Part of a small language model's weights: rotary positions.
Each number is 500 + 25 x the weight over its row's rms, rounded and kept within 0 to 999. Layers, rows and columns count from 0. Numbers have three digits each. The size before them is the row's rms in percent of the matrix's.

# layer 6 MLP up, 128x64, rms 0.0876, rows 30-101, columns 0-63
106:451545500506485460496496530518471519458480524484506520508519498455537557544515529475463460469488525496506505521521513538511523549531511508466489512508507480494475528473499489509513508515529496
088:484474477498477506501521482515530473476467504500537515484508485478460479494490509508493489519504484502513490564514548529564527525503546495447491476514502494503538474494507517517499502506422493
094:518510464513487544529516474541480489505465529502487532499484532496529517516483565488513427472478495528503496504531512518549525482499478507504506531464488522502514477494528511474508500459484466
104:482486484533525461513485473490461514494531485453503533482496538468502511498535522514509471446536497517503457508514497499557515517538539496526463468495470476516505541475498515473506501466493499
106:480524484529478474466483498512494481460517494466483467462504503474492464488489486531504480486525495468538496492491487511493477485519500458544518560483500562529458532515484504470476500530458511
101:493526535501502470523506518444429466488504480495485493526505459504463553492491493537486487534517517524515552456492514473469482510534529518488485497474519500491472483489535507525497501503532511
098:498505542483501504518553503508535538504474495457432477451496522512492500521485513510514524524486530515478520550489505529493488477477532493505501480535465529520534518495516532455467494489484515
116:535498489506485488517505471474478534512522492476491517506528499483501504551453471455499495499481510505496450513523483512549503504435475519538499515533505485518531521488515457560526494514472484
115:538473516490484491477499531490455484528489515490497513472483488450482462475473501501466508563506512498505523564471475521510511525498505493491458486466529510503498486493522541502447487490509549
091:477503545510542474508488487463472539485499502483520490495477483463454488509473471552494474457518511502514522480487468473507532517482464526477487503517527536503522511467497471554486488532496536
105:544509468503535471486520499486474510517494508541502537485523473486487474498464507517506469517507539502544495515518533546504502490496517467442502513518531509512544487491500506546506541506488566
108:487517522502525485460504515474462461449487485501533509512515503453493502490471496518481461455498476505539487484526488498522534518485530517474466507510472537527451544482492522509527498457504467
092:480470492477523472497517494476507508535497447494499563536533486455460483518479519511499535518514493533516473523537497493474518525516557489499512534474470505506500472501489506539525531504456507
086:473519477460507482484512484511517474491503537503494469529524471494474492516545474509498521505545466456529459496505467465563505504512486491501542510462474486525460543487488492494486519502455503
100:475477483487499444561486473481512502450502521523524513484526486437498488517499503506536459477516520460511472480538530525540498494522495469494539513508511504489520528541480485492495526525493500
102:511450479488521477540470509497465525508521518457520483469550502471524537519506511464505490486479468512507554481482474529458533508506500548514505508514530530522472525501490474477511516480535496
102:478485500518515494489506527486448508520530515501479563487519470488487497503499513549491542534524540501525508498510498506477482518548543502478501492472465485478494469476464566508490479521540498
109:516475499562510466520501514558543492508454526512506498472542513506464506504523481460511491531519531481478513522511526500493523522503515560460512478499520471471502527489489476531494535518517501
095:497506505475522488509501462487461498465498484484528551505567513481509536505471515497458477470474499495503507543476482513525498546497508510534490509512500505559478536520450473504533523515528493
103:551505501527497515493509456520495499520498495519509513479527506517480483522455494505496540526483467443513516570514494527487531520508514450508515548505539528501509498482517471504522499510453538
101:490498503518501506509539539516460521527483493539522524495510487475459520486529535467489534556518497514493512499444519530507499489503519471481474512545493458507449532499475504489494522449502521
082:516504469557515463508468511519539487525545436480483490490462515503480501507477470502503489498459542486473495524468495477464461509510444493497499474464522512515508501493473483530518519487519477
093:516465494534514493516516515568498509488518526516514488475488517461502524468489501454456445549475502504508489510483501461480532468525492525470506473506477474521482504542529516490529536493520478
105:510502497501488542468548524513539511538493512496515505527466542507483477530458493504506500457485476499518429494540537522509485493489477472514475535540486451489522492475484488507471495516479488
110:462466464510495480511511504480502487550490473510473476494490507458488472492551484425513482503487564485507520490485475506498519526494474507476462519499483512531469487508465472501536518487517465
106:524453490491525481522524521549536490464529527541508517523509516473534504525556489473483478471479530512486514556508489515530506470525514523455520519524480507496515522540506482507509524530511486
098:476536511474510494519424545514451513477505517456521480456521474467522544493448488495519474467506498524473483517478487505482504524502508529500492475503522487508464498510456495491494510496542496
099:503498496496482543486512498522510457512455516547504492533530490506492500515505499488480529515530485482523446504536527521531511541474482466481525480541488481500505488475501479486516458527422515
096:444504487524476509512499516502496557488511521491502516496527519499502504485471533469493493526494523451495533492507528514482505475510482450546439518474481510504502477438523517520506496513439503
088:504510534455470466514497547517475513474499499466491471489518497529493486491486556498483502484449481499460506498525525469511461494490510527477500516519528532535435554503495481515506526492499471
111:475508522525539467492485494484555525520467471445486510476526540521456489511482539527501526513530519523516515498503520505485500498521519544501529521525483510521501475531459515444486490487468488
117:492492543484461477485496505512500528471540498455501503493527526538510532512529533488521481514486480486516461528512505525517491484553516533513556517511522515478495551535508508491518520560493473
091:478511504526438459494540485463494433524491508541552510526496553469542481515512490499496504513501487469497528458491491504496504508486488506515498496508530549523529493478506530519489477521526487
100:492484445518496449442495538479473464498498505540488525513531511494466508474495473495508493542531546540517489492506520524536492500534483525470536509505502508492510487531458492533466487475495489
093:477462498543496449501531520479520499519462481540516483521506503469500495472486441483474555495520518508522503519498522494510513504532513498438451483497504515476506522491492541480537544505497496
097:453500461534508494519515469520542480471512492465503484517496466512486543491548537506491517487493491487576501486517516483513528515513535511456543543494474491483510462499477508516519498495516473
090:507474555524455519521495459521533539472544520459495494511481510473529481490490496499493479471491469520486497497516493504503510484488521485558492527489482539492507548475520476503545553517523513
119:492487466474527482496487521496481500422503550510536483498523500472468501487476456481508453470545475506502483487490511522533495481493521508538489481477489489493481476547462489501515488481554501
110:508493473526497521508519501562546471486469519544531534472490522521531522515506518496544497490487461490464540499499527496504493455499485527526511491480513487489553489496559505462512513505531511
094:454477495487499524482491492499535527498504487460473475455493501456485521484534476509475484481515507500544516461443516494539464531496492489467489477499459479522496474498478519490490444545503506
080:496502491513472457468492449487477494522522488512449472497494507498506524502471532509504476486504478577456483483506534509525500537501498457507515532478524511493465497489471506485478544468522458
095:497479470474554518501488491510463541486499522523488512478496493464515555517514468498502535505495496478485520543461508527453530503467454503508488471496546527498510517496493500481450495475472539
119:524480482487520521487493511522570506467479516478485502516503551491482458486472541505502478512550496470519496486487473504507503496510465499531504518510555475488481532542550480493509469473460486
105:519476486532510519502475523503496487538509468522502574457509483474480519485482529504505506554519514521482541554500477472449484516510479462497467515469498518509533496487497474487472522490474510
095:521526522509478454510450544486491508542512469530525500532514521492548508506477503524522513529496469496498526481516464499482479483513484510489525466453521531493489514501571491541485531511497519
097:495516517527502507534465540488454526510527461515494490474471509533494524504479536491517488534471448504496490489489510476466486490506488547519518513507494543523442479481506466513474523532525457
101:517477499487498556435457491548509516486485504462481496503493531495489528499490522513477478535487484478555484509512522515505514501532530518538496516476501484486466484508437539470470503509502474
105:499467505511513490532527522498489525525567520551482539512521459496533525498530556526545499523507495517506521478545512481491503521494516498479560506481495502490504502523539510529534505512500473
100:526488462505496483517525548511460499498497547552479504529504517470518521492516440477529517477521502475480488483546517473499506492516509493472476505512507511460499487500524516564481555522488507
092:509474498459468502478467516469508509488489506524529488446487560514551495495459512481509511522458510521499507489568497512539487537506504539516491508493502493512509454482478506535483467505511467
120:430514532481530547532510494505520478474492532509490510530492503503449502481499492469514501486521517517494485490508509489529528529461544505524504514541471494505496538469510503484569480478525468
106:531477514506449503449487538464526526502521539466526475466502512472475492513474497444501511452485478527475522522485517523497506499493453495510511480508454493502503456468493491517501531529510523
101:513509529479499474479465498494427518511520506458526506521520522516505482522508473498482487539491522490519478483500510552508499509476450471496508494524488481513465515436449523511447499522493507
114:458510521499478505483530479497487486490486484489514487499514478538475437477485512537526483500540512493529463481523496490511507481499470448494507529462453505505490513489524507492491452514418501
113:545479475459497519490494542488512522564494479473482489500509457473540495510517464463509524459476455469504469559498528505506501494494455501486506497490552506475498501489494466487494518505518489
088:462542518513473496474478488499524425483537518522513505474516520529524459536482514492539476458513495484501485467503460471506528477500493453533487495461504512498487503514543482480523496507471486
094:465474512489465455512461513458511544489546504511476514467502467522470490466495493468509502519487507487473508497496448501493475528496483534487498463499543520506460514480523437526522506514523494
097:461540497498455487429507510503499509477510495514448537505505462495485505483535539492487486518496525513510453533519492515493461504466503483517512505502473525501460489506528491497503511552443523
093:498490537490495508471507549525471509511486445524484506498483519514500526465518505500508518500471504509494518489475477489465474493493535518499524526461492495542445455499470538479502574481532487
101:492486496500503481463520480476511470476455526518539492562502534553483458505523519501508562518500525470505504464494484524530519519486506509487472481541498467494478514490497491486482453470498466
116:511476468484474487534483499541498529509506486457522452531497471458494524511510481509475534474477456497529536534497522486521551511500542499496476516499513545464494496503499485548525535527511501
093:522491507473477510436524520517534498516485503535488494488489492525535531514524531551503535509475484533520504489526512501517512507543533569515490531519466462490518516507545509485538502522497506
097:514509502469495543462498509490530485514538512487410539487501481491502458544509516479500482483508491506519449501525539533534499513494502510500482456497471510502523504504538507484538487484487461
079:451526479517472513496451520479488503511508462537482518503480535515483474493493497496501485454447485520506539479452527513511496512530509528530497494494514460498507482449497496463543494532523461
095:479482522509529512504520518543510513459479487486512512467537481498462471469457521433507495533500535494505449495527496485502466499457521480502526515495474443508485452512502479478485502519491485
112:469506523521470466515508460488495517484504478472475481484518521519464465478467523515522503530515523465523519472477473513548480496499571512497464479461534504470495493536509516477540472496485518
109:532506459514499486515520514531486468496473460519514503522494504552476458480474553513478503512487483501468474482465510490491542516423513494496513510550488475509470484472472463484482508499483492
104:538468469491515499492482505472477533525483437470473476500480503503490476508558476537481508469505478521504509499498524551489513506551469496524491512512506443450485507506492464527494503469482503
099:500472531473497523487498502525477475441529516463513478536517506519473471494529499478478512475490499490537494528504483496467545513490509510478482515548474525527515533454458516501553512525502462
097:520480529514470522497483514477501513482531519514525453483449494497490459483497470492516525489488519482492529490478465499506420506486518519494460508512523458496519506475474506445510554517515518
082:517478518469502510450507502527520520482500468467447532520507504519513460553508466503489533482489499467490496518507523468508506468508511506483519577478455521518515536514505508502495458498486469
098:479508513517474518493525499456487530475548507499493519474515499482459505504516524491508520480471524477498475544516534525527515480478453445502511510553524547499533517498502470508529482494505554
# layer 6 MLP down (transposed), 128x64, rms 0.0873, rows 30-100, columns 0-63
107:514478530525496498512480488460475493496532499458480498508482529506533475454455476470549507480479472480496466502493500466496489525432507483530466468468478523497495497485471526532507500490451487
084:539493491448511512522487551485495471512504521497455481512487519515523524501482489526501532498522489509508491493517521492470544422529475530541475511470507513474525533513477505499524518482553491
088:543539516533514493510487488462544465506532527497480501478507510502515474511491459498462547524504500530506483488450499431516469460515528533531511497494462478506522486517461503493511487515495482
104:474512508542499483480468503505486481488503526524490513482520536488553491469550448489503508484503486451478442532508510477545474478483509490480466447500500491504496536526498472468519530489488514
106:511510532502470517499480516481506508509551507454486467533498511535515467450533464509498475546463519488479525524470502513489487494483521449527511514455489486559525510496475508482481512518476474
096:477461490511481502483486529509482492463453487521474518510472489531548462465515481520525507481546499523473430536482520534491469519490486505495543495527492513457506492526480525505478494508532506
098:537463520520494464527535469533521536489504491459516465462485500464500507520492519523513528513489485511504510534518484495466508512477505501497466501551419523489505516463508508478475491540473499
108:550523486517491512499499475472529526567487499504483513453529533433495538499487446493510550518514477463516484491511457504513498508481509501484484519515522463531494492512501486520519472516510483
113:517436531525468508492497545474477484512530465504488511528499479488512463464515468510521481517481497521474478553491501540494528517488506528526484474468535501494502508495465514507523494464549543
087:477518498526526519499565485493547504514511528518540485470495493535448498507486555513501482482537460511486498509511532506472470505547492482495495522505484492496498566461506514461496476502478489
102:477505517528496458500536493524537516493476512523512512496468475540506516456488486495521507471540440524463475470471539504468553525472487475536489497515509537492515470528513503498496509516509462
102:516474464509502482550539512516473485499499534463449497483498482478514500515473459478497538520507504540491486518480464488457498477533515462557503522498455506480514487465486543526508487492515481
094:485532542470529547467525483476517505531473491503521488530543509497479476494544520523508513531514522528485496480493499532494480481517494487544509501473457475511553451511497481460467494513530478
103:491459442493496478486547476535509514479491531529470477501506487513513493526502558491543503493544501535511514478541470485507536469485465480508507533512513484494476514499473493465495500487512439
091:530506522479494522481511551481484509514495476479485472518487507563498542479484472526449460511510506529495465553457503498489512514485510520489533492500493491503445477456522505535511468524517514
105:469530459504492520518498551510549510464518526503503496494542506495477533533513497518503509464501496489486486516513464522507468498502471465454526468518485487518533442517467514530493457455493494
103:484487464472521492515530516486536501512491483488480556499511470498447493530510519486512516523524496462460541511479476467500516519527486498486506468490500442495525491494533496544436506512536518
120:527514510542505511471509514537531496496494501512515475470524518498466535527543497514513549486488538482513471488490512477490535551512513541454481458472515486485447500484489517485477550494524513
103:491556508484500489444493461495475502491519527492527566519515505466460551509518541534464468502492477493485509517477497463508523515499490516525482500497520481510513535529526498476501530501491448
098:472505487555489481536522502531480502497478477479521540469465482525478485511461497519475509480496470430472499548495476505485483525528490487497495506521508479494495554465521487505516477529456524
108:554495491461505540523474480485530504468527473482513483514496483453473491515474480543479482502438479549507484489498487536494502501474519528541511524455475529482503472518472507524502496526488481
104:517507452551539525474483530533477518541500465475495526500495481491486489482480464483488483506513558489533458524501472499479488540548478489520514509484521514534513480499537503449520507497504480
094:481507500508495485519508530475507519517464499496463491445510515484489432500503514483531526482457494479490489511473479560482475469513457502460453482469523478517482520525502508478543529516481501
103:512514494516507497526470570461470524538487506476486482481474522576509481521487467477530521484546490496485533496471499479512543501505495476485503531528506478478479458482482490503472498475526499
102:506492514489515504495501506500512501501506455522495520497483474469501483501513469486529493513472536470486529494558495485437509524523473521494442515528470466526507495505473416498531479530491517
100:526517507508497479465512520490493467539479472449495488473486438515478516478461521526492527521549462486500495501492507465462524505513515463503466484468532459475517499461482479459513488481495494
100:546485505464502481496480535481535518529509508524470484517555523511493500476483540537524476473492476465535569500514472481498514500485498481548522522504503463497482517492507524479546535510496488
093:493528501499516454497520491473489526543514499469489495489468525479506494533533533502487515527510531507467529540481535526468494431534502522503448546462490507486515511518501519486513481470520472
100:488484481551519521492525471484461474511498484479479498530502451508506522509517460522513528512538545476495530516510483460521516455463498543480544506542484479491520489512503470498469477462522480
100:475477482486467464492536487528480502475496535488479454507506530527501460485505505537493530486475507500494517479476515492510463507536500511462518537533519423547486546480507496507498476485490470
107:479539498522487488486505479533544511472453479445499505509526508514471495511491513501478517473499507499474443491507558496502460524462513498541532493510522477517498531537540503480465468480523489
103:460511481502495486520509503527480464474469485470475470492450528519543516487485489540483543491514521489501490484467499511473439479524547506466507515558484531498491508539470514485500469487497505
088:530549491508508526508479489579486515500514527472495495498516501501493542556510509492513482512495516593507500510459519496487497522470537497520512488492502500523463480528521490496489502502461528
101:502498423495523447487546503499462494464474500535467484531522508486499489439452492489526514509506516507464495491511505500503491517560495481526514493489503518479494486489456510494455491474513492
093:505564487453472495473483503510498479494545524470481499494492512481448496560522527478489486491509489474488491493498525520485494502485500532507506550501488488502530476508512462539459449457527497
096:523525515460481513478530529519472497501477531500479506519522535512483424528456467528539478498468476504441499480487532493498502479506451521508485483482502477510478534464510489500504485492468519
092:497504500495493490474511493467436478468506494518526512522455486526480511535529458473514482463514552526503536500478540490489505511518479503479547526510532522518528471488532501515460456503472493
107:504512529478461546485473473495472489519460455523463488514511519511443498475518538470449487487522499469510491509521511488540489473546464508483493532542531516503473479495524482511478511512481498
098:530516522553527473510499524474498530483518436514482494525501531538475549492533504480480462475529513513520527505471516490507535455504503457512493485527508470520479506521541470513502486491467510
088:454473531446501485490519481480555508485441495530497497502468518501542514539514511505497528497491539524515482475527514471478517459451504532517513501494541502489465489509478502528480469478499485
107:542487563509500478467495501502517484525496479475467514489472514496515508460440478519504516498518469541450535464499525460483521529531515493502517507488523468509497548492495476497478495455493478
107:507460494509487485492499514526458473505505534485483448488509502546517498491499476498460536494492520471504481468460502555513509541482521491521521496502475560516531486505541500455538535496519482
113:516509486489478518476500456519507501489460529503471495508543536486527484492471514501453497488558472497505477477510521472515505486520471425496537501523541457502480542486524475510526493504484479
108:543473473494445519529471446491495499515521489539478506498483482482490502481481473501497529507493520540482508508523495487509455584507488475497505516518511462495465527515510529501494538452494508
099:491461475533511495536459501537486494496482500530537525502523512519474508436532497483475474506475539536489471523485491494514461532507521485489474488554503494448495507480509516493534509523537529
102:499529508518481523477518526514507481474490517439495527484514530492523460513487466530525498477496493477504502503520464525434518480500535449506450512465476498518559505488503467495463482505508492
102:533474497511478509468501470513530502471530449458475481511498520463490505477453498535490508564522505481495530518530499482504541515515504534505478490485511525544519488522475493496431516502505485
108:496467512475490504501518510538478512491515500540516524537528455500503500468517525515507502548533514538515531471503547499532528552520504491490543508475527503542492475527532514466506520494511450
095:481509528511531528467498484514534501517463483488512523486469491524515483496490538529467475540484529516552484528508519514528462497483507534507527458476472503496511566491516496488535453506524531
093:522478506543485509495544547465482450498475475516482524507564505514490534508472478523495526472519502482478496500492494514529541449503473511480517512509528493488517523481498481497543538455468492
112:518535476512522499513547506474504530486512510516478524436485474544513524506495456478500476526530527485523475488504532455468508553512475516514533537518506503478493500500459530504506522467525525
096:543488492476483516501511544473562502518485504511522493498510551537494510488524510516505540474528502487496494542466514488563498470446499505477524481475500478448515507457517500514513532482487496
100:498528505493506456512464475482475461513480509503526525475524566488506565530516544485468498485495491512508479485537565462475503502494510503497495496505524492491495515514547520540473485476491519
114:484494501482467466512496463454516490473485494489454516504489459519491478475479487504487447478469467508467456508492495496500490464529452449504518547512518485502532511466515512488520463517498461
108:550477488504502503504518486496483499484527497516446508494465537484534476479516519493497474496562501483501487523501539491518494489459509510473441526487531498513438483501474498465478538524542493
086:525467505511499506505516524494504525495504469498496487547505471462490538437505500485454504499469502528467535498527538535485451501508491555524521497509500527528514485484453485503447527506500486
095:530537507522549512533521502539505482492481516500492469491480504485565531533485516543502513507478532517481528500477498473520498537527443520489503546508446511496502525532510497512508516541494486
096:495461502494502526509495514456503482513509477532540481518528540482524505495444482506508515543501491501489539489499533488492567476550497485476509503503530531521550496493477465508512453485510466
101:481479466552507535469499471509491524515478534503470510468530519486506501523502506447497515513481523496509473446486503504441478493535505551505521463515503535508508516530497485540515469516479466
102:543514492484494484532515528506491512522556482520490498467509510494471537484498487511481473512497484534517560501514494474482527452485506440476478476552465482526507498492507463473516523483470467
100:532462474484529499545498502499478494499524497482500473511497474486516533556504486512482489495454509525497512476496532515479490534461562472513484519472542533523511502567499532525518483486521518
102:550477535524519486524460487509522509519491552491521463496532513510496495506487457503482501512478476509523517474479485513477508585503482488512487519493475536486512490458510470550532497498539502
106:526512479503462505518545500495494475507488494477520505500482492516505515515536534509519503484524557507490540502522483459518502489494526492513491542514497455419500493467473485532464537453475487
093:537507481523502518503459517491504506508511489539492496472471504502490504439508518499485498473523504543503489467496482558446507484474482466487556550463530495472491504507519507503501532464455503
084:493485504473444481496512461478506447521502534527494484514452504513489531459511528515487511459549461479504485521475493534493477481522476495489471547523533476482513520533524503526533505493523490
104:510484501533505496521509498477515534495499510511512481482575568516475480463486513487536512523522517467509533472509456511518474517476512475495467483472536482478473473538504476505508510497540539
108:499521481475508428462545528555498500474446489505466483486514525536510488495471529506503507506485520513482480463476494469518500537478505469526476509527509459480483510482489459476510465499508513
117:485504467510494520483487476512535523452497475511492509525530488506510486508552440529498533488521506496489483516486495497498525541548448521483537519519507449492484497498541451528469485493519479
106:484523507516524527517500524526499480481535492505493493527483508508475456535494527471478502483545515465517531528487495447524509452473477504469468512487514540567502483449496507496514542501490509
093:479514502504502497503504481481480541457544492517521481473463536508506460538546498519541515522496499520517469526461501491513512507457513527487477477437502472468498449537496493504504506519460494
086:523492499515519486549498497467481531489496498513533479480508514461481510447488522492469461489452493501481536486513514477481448558478436519501504458475491480478485496478521482499470513514478501
# layer 6 MLP gate, 128x64, rms 0.0874, rows 31-101, columns 0-63
086:461519453490492478522496476487482538516483523479529503494483467547483501500513506546495498486520527497477550496479504464532517493520472486538478474466495526473470454486494448524487506507553508
093:491505507497481489513533522526499437524468493517545557503489518530513504503503511504511474497493516472471493532525573488536510484500498464529507492514527525490529510510569499493471485460484505
100:486476438512534486576503477523477492532525499480514524470516525513492497511492514494509465482489500524489475487485499498488538533545488512533486471538498500524507459527467511507486522435501508
100:447477492501518518481470478534508499479493490508496509450504477439517544529505518520517516467521486484514507476481484490491512502525483544527503539493488556485464494509484521475527469458538533
101:484498468500479524476493541478475480508471509544465544492497445549517476494494498527499449520555524516471466549496548515504502495496490523519496509484520501471494503507539468507482504508477523
094:450510488504488470567501461508513509527482499530502462518519545491484496489476489516519452461461513502488512509464482510491504557522509528513505446508509470511530488481482503457501521535509512
108:448508527480486534523469477512484495506456504510493520539481463491498567486493517500490497506458503554514501487496495499524528548470541514500488499520446529496477478488473516532512469470499520
103:500427526484556539491493530504500523493489487481480538505499484494476484488561517522509452516486500526505516511474500554513504522518522522527518473536514488487524484471450484499474472504488501
094:518504509557496478501485489495527481491539527450518537515548500508474521505515495506497477491507515493521468514511516442492538496503499510462516438507478497465520454478500497534524530477550499
112:471474524492465508478454505461523474466519491498504455515509505463532497535482509500513504512504493532511517477499496494464508513460497545551485484470518518489465506553529483473487456476517544
103:486516515522488495505483482514509512458462456505513511469493481522473456502456527522518431478512477515547489519487501483467516495503485525466514479457492482507515450528479513457504475478462497
098:478524502482534550493476505500476479477519480516499532481486538531492515476510500498533475515474536556493515469504435511494446489514476487540470493509495496524528473503516485483523489441522508
101:474539495502493438518479512482475540477481474508524525470508496465445506475458459547475462496502497481515490516467505499485487501490545518476494503506506532471531492510509504522505503483469559
089:496514520511506501494509477472457447487528501504490480475496521458456453504471510506515508503517496524526476450511479510480557526462523512492510561507485532526503522531499521479499469466475476
101:472510482496510517520542515551553479439441500476533458522517506490468486508510493473521514481503476485523506527483476488506484510467529483480509493519462502532500494513488533513483451456491498
092:462489456472496529529503503504542498482504507518514486502528461539471503508535491460523524487489479487440529518463475499509496507480464526509491451523504449494493483504527490537463530482539496
090:481496495509488496515528512531495519480489489504487513489500499483511530508540494493459498474477528528514497458479502512519508543529508515467462459434484488511505485428447530537477528517531499
092:523485536492512512530519534484491463471501465474516515504510500509543483489522483470498492500466487489484525522477482536488485575485511500510493470490479510553485489487426480542492513492541497
099:530495502493503493505518495512533468496501489493478487508501478494541517507524478452497509522457509512465523502492499427504495550478500559544549496473503489490494504512555490534544518478524488
100:526524521499504538457481453482549456480523494504537493501501489492497503515461501523465498502492478538476485508534450496486486532459530512540517506492474482536495469522503513459538470486520505
091:519527476500536499499513538503508489552478499477494518516494516470525484501511472500569489547461526477514458515514541497470489496493477529497528468501508547500510438474478506519491526475525496
104:510478550479514509467494482530465494531476487487544504512517507527515487532532490474483556507473476450496456529503522544512502483483465441502535496503491517496465492529476533488482498484494516
097:468470528493515516457480460500513448474513525487518530487510506482528516541485522508513493548490488512482533513504442502456484500530471526516501457444504516546483510507501539501519508475509497
103:480548541474552541522484472497452502471495494516551492494540494540502532491480530533508531498469458522532496534541513509460491526495522506522501479509475483502508491502493512481526482482470503
096:494540536503471537469505462460471448466486530503533501510503514525477502512491511535521512524523469491520506494503514510542521513471555452502492500490478536508494498519555495487520478467466495
092:491515504510521501501506484490516495512524526513507555499562546529496487505458527576523484507486456436546521514532508501515518506523504486552509514477511495514482493528508516495512504505477512
079:484541483500501529483480522515497454432482470543508498524516460518453500498454484515508450502521479523513477455497478492452520477477505478486523481523484511542476495492497471527498513491502488
097:500552523530454443501475541526498489506476506544564534459504506490486497495505532499497509508531472475493493474518526537479502492504490457505499490463498538542456490523508501483497493495498522
106:495492519510498532527539510502493468545506497530498522488500478456499515490497435533510499493499513488546492503459540486511464476513515497478496492465512528454514475515538522447466505494450523
125:486543488529517483517470511481503533512506526465531532499533510500498536499511523539512484483446469484517481499500518515518509534493520498526530508518513513524463503497482458566516553472547493
108:458483493513517562537507501475519493469471520522507489533462495489529516506478483476497525481501533545520506478502501494510534531481529490504513536497480489487530495505479519516554449441535513
098:514490490511463466494480530486484473507533488524535503515484500475509475533502470490469507513513499490517454481535509547505516523539476445519455493459505565499491532461533519530520499510503490
125:518529512535443476506518510491460545516519462493502474490494475482508501512509499527492502492491475478463518539492509479507475517516478497493503500458525559488503520483512510497469551504575539
084:508549523500450528461494476497526513507499507454507467481495530556486453518509513503484538491477503476519472486488485512517494508486450467553492528513530483522502476505517477504497464455501475
084:496529517476484508457463533484501503447498501515520497473462510523529450505497524460481495490504507489485477436503459518536464475478454518549513477483521524532499481515502513468499499507474500
096:495512484511492473544525492466551503519473451505514494526503461485471483522492510510519484502513469526504494496516496512500540497514559532476520480470493501476504485556509470509554566497514495
143:530528515535489485479524482499520488461502480502496451538472511489482446484519522507531568496497476474527474458513476492484457519481526484472511496488499502493486502547540492541508463497487517
097:487482553534523521496487477505526538512493495488529497503445488465484489497537511511529503507489533531521515462489440491495485475509477451505470495505519552517513514476544474487508511481549487
098:499469493499526580523535486472492539476505513466477514461483498506483475482537472471465540519468473515466509519518468515524543505496499482526465518521514514497502522531513480526533499493529492
097:502491496470518499519469502510492539520508523497520493442484466518513553481490514495506506504456522519479510545504497511466487504494456479534508491486522514507533470539482558461482515528534552
101:521461503492497472472439541484480423494523504512539481498540513518521500516517478475499524503489474518516471538495497530488499526474491517495519506528495550533515463501518478477481496469466514
092:508465516523538514480512551482490524523493506504539531461485497470481461520531498468519473505487461499513501536503481537511491483534491546481476522496464484483493438505486518486450513466490483
094:497489501472438487514470500516490535520528480495480536468486492504510457488482504460479505494490530533477469478520497487523473551474474495506511463505474444505473456501481537460476505489521527
102:509494468521495496520494489527483477501487530495534478531542488519509490443532487508468560491506521520470472508515476512508521523474496501486439482484502458467468505523527544490544465524499519
108:499503554497515539476514501487491473477509489430492501507508537487519462507490514521506492461484462486515470502548481521462507491496501479547490521460453566506509469499511495500473501469504497
092:490503485524488488520531491498475521509439508510517495493498494477543529490515468502497491540509519474414512538504505473461497532498488500532509457506536490513529472537522508536468501483493539
089:512510440516519490562482493530510495537491474536502507488518504483513542496462526495514517492450510544564530515501517516500522501508501511488537473451489491497509452515480502508486504454506491
090:531504474506511526459523503480453476522527519544536486520561529518525500525529503498476484485506516482499455512534540514497501485439472515545496531527500518501475527531506479488509487509475493
099:528491517529520521511528503519493477540502518482531506502546501524465483496524497490510510529515495477526476478506541514485484462526444473467569492510480465511520491552467493505461520480474512
112:445524543519491524526461514492498545496511498497559471511486505469495485508480504490530543472502480481483493510474475487529502493458530453507503464530451529491483522521515461530513478482501509
123:498484523501495509487527474470498542490521497491504534511507498490485545506498493502497514517492517520482507463526442525510499498533526490520481473491531505478542508556566528526499469478574514
097:508446503482486480513499534461461537467507497466465515503492467483487475512469493469474477514494520496502514481462482518544508547486503541511488499550531525469476501482464498551500514525487524
095:513501482499500536509478540530484494516513539489517473482519478509475516496497543509511541535536538505526535521470452531445491518531508492521484473492471542514450508523466501538480515500488508
131:440545540502489492521489516478496494469516491537502505475472490485494509472524483495474482521534531500463506476499433484506494553509533477533479488478500513491500542498529519513553478480524514
085:460531479477498454494474463488497484502512541505539486449513512518516457532506477550517456464552510492523471506511479483483552519484495466506511498495500507495495490487530504506525500455489537
092:525470526502548546516519506485494484505503549477506479520495515521531522523491513511495533513451497500513525498450508459474525504513509472520486528505483511514569524553470521495493473539482486
085:526519529518485494472519503489513527508493521471475518531429488543511474526520496517483467483537484499489460467460505495530464494463465495525464468472474515488496523473535515500463521508473488
102:488493465527509527492489482487486535529469531505454486465531539467490506483489470450516512518509497477535478472499522519431515512517507543515501465521519527518527478518496528513490461523474477
093:470465505475494487463519512486535467501455516511531474542491516486515466526534461459490558452525487459497469510506527503491493517488528550487470513469504514503473490519505531504525482512481504
112:484488547488530544536498527443492518493510499486495522474486506512498505503529474507516504499449546538499488517523510555491513525490524474470496550533527492513553451494482490499501490534496506
115:474472519514542473539521517508497491496539496497463471487465453494530481520513464532499461503509519504476491520519489473465484519483456525525512505501533535501513534517505455516495489470526561
106:454486523524505525482477479534531530477514498514478454480512490512505469495528473469481520457502493439528506484462530529510509498520514512536478506489497536526490522510500516461522459545503541
093:511475523527475508516480513519551497535509492509530541474498475496530476495526507529505546517489530523483544502480499502434525465501472467481537524449502507474516480492527482477473524481474502
083:509504486492516512473502544506496465450479483543490477489457489513515420475483522492500522517502475503485530525496476482511502539501491528514482508504564486509496523511498459520549469489496535
108:512512465526482519515498508464496496489476478474496457485520501529482497498533510532469544496461439482476522538515536512439481544467515506545502451488501502503498483496531502487520481517521505
089:522505523513473522522448508468471506548485488510534519493454513511502491482534520545475475512476501491471525503501453522509520505525512526491475492493476555483519508496522498521474564494550495
104:489464493508477500538469509481505515532505417510474505499491487529492503485522514540485533484490502493495516530470451492479527499524522508542486465460484495487471469511431491492504530482520489
104:543452499480503505532502506470499520524469471521496473520513521511481505497520468528496517487485484497499497456493497482516476501524514521516517518510533486442503465554566487516454484496465452
101:455471502500529473536469493489468492467556498502537473471520510505510564528483519524513477473502492516498518489483494463506512493499482585513531481459525512478512498518508478505495481512479495
097:492513518513470484482466552545492528479546502472547481483496511503545514510487508484520475479492482492512483505474449497503520478494430491541498511504529521490459517529490455512517512482538506
101:508489497531519532494496520492489522474540512459503517465521496455451509502505508470498486502466514468473480514504529526517496503497449500509546515548499535489470534474512457532537493533525538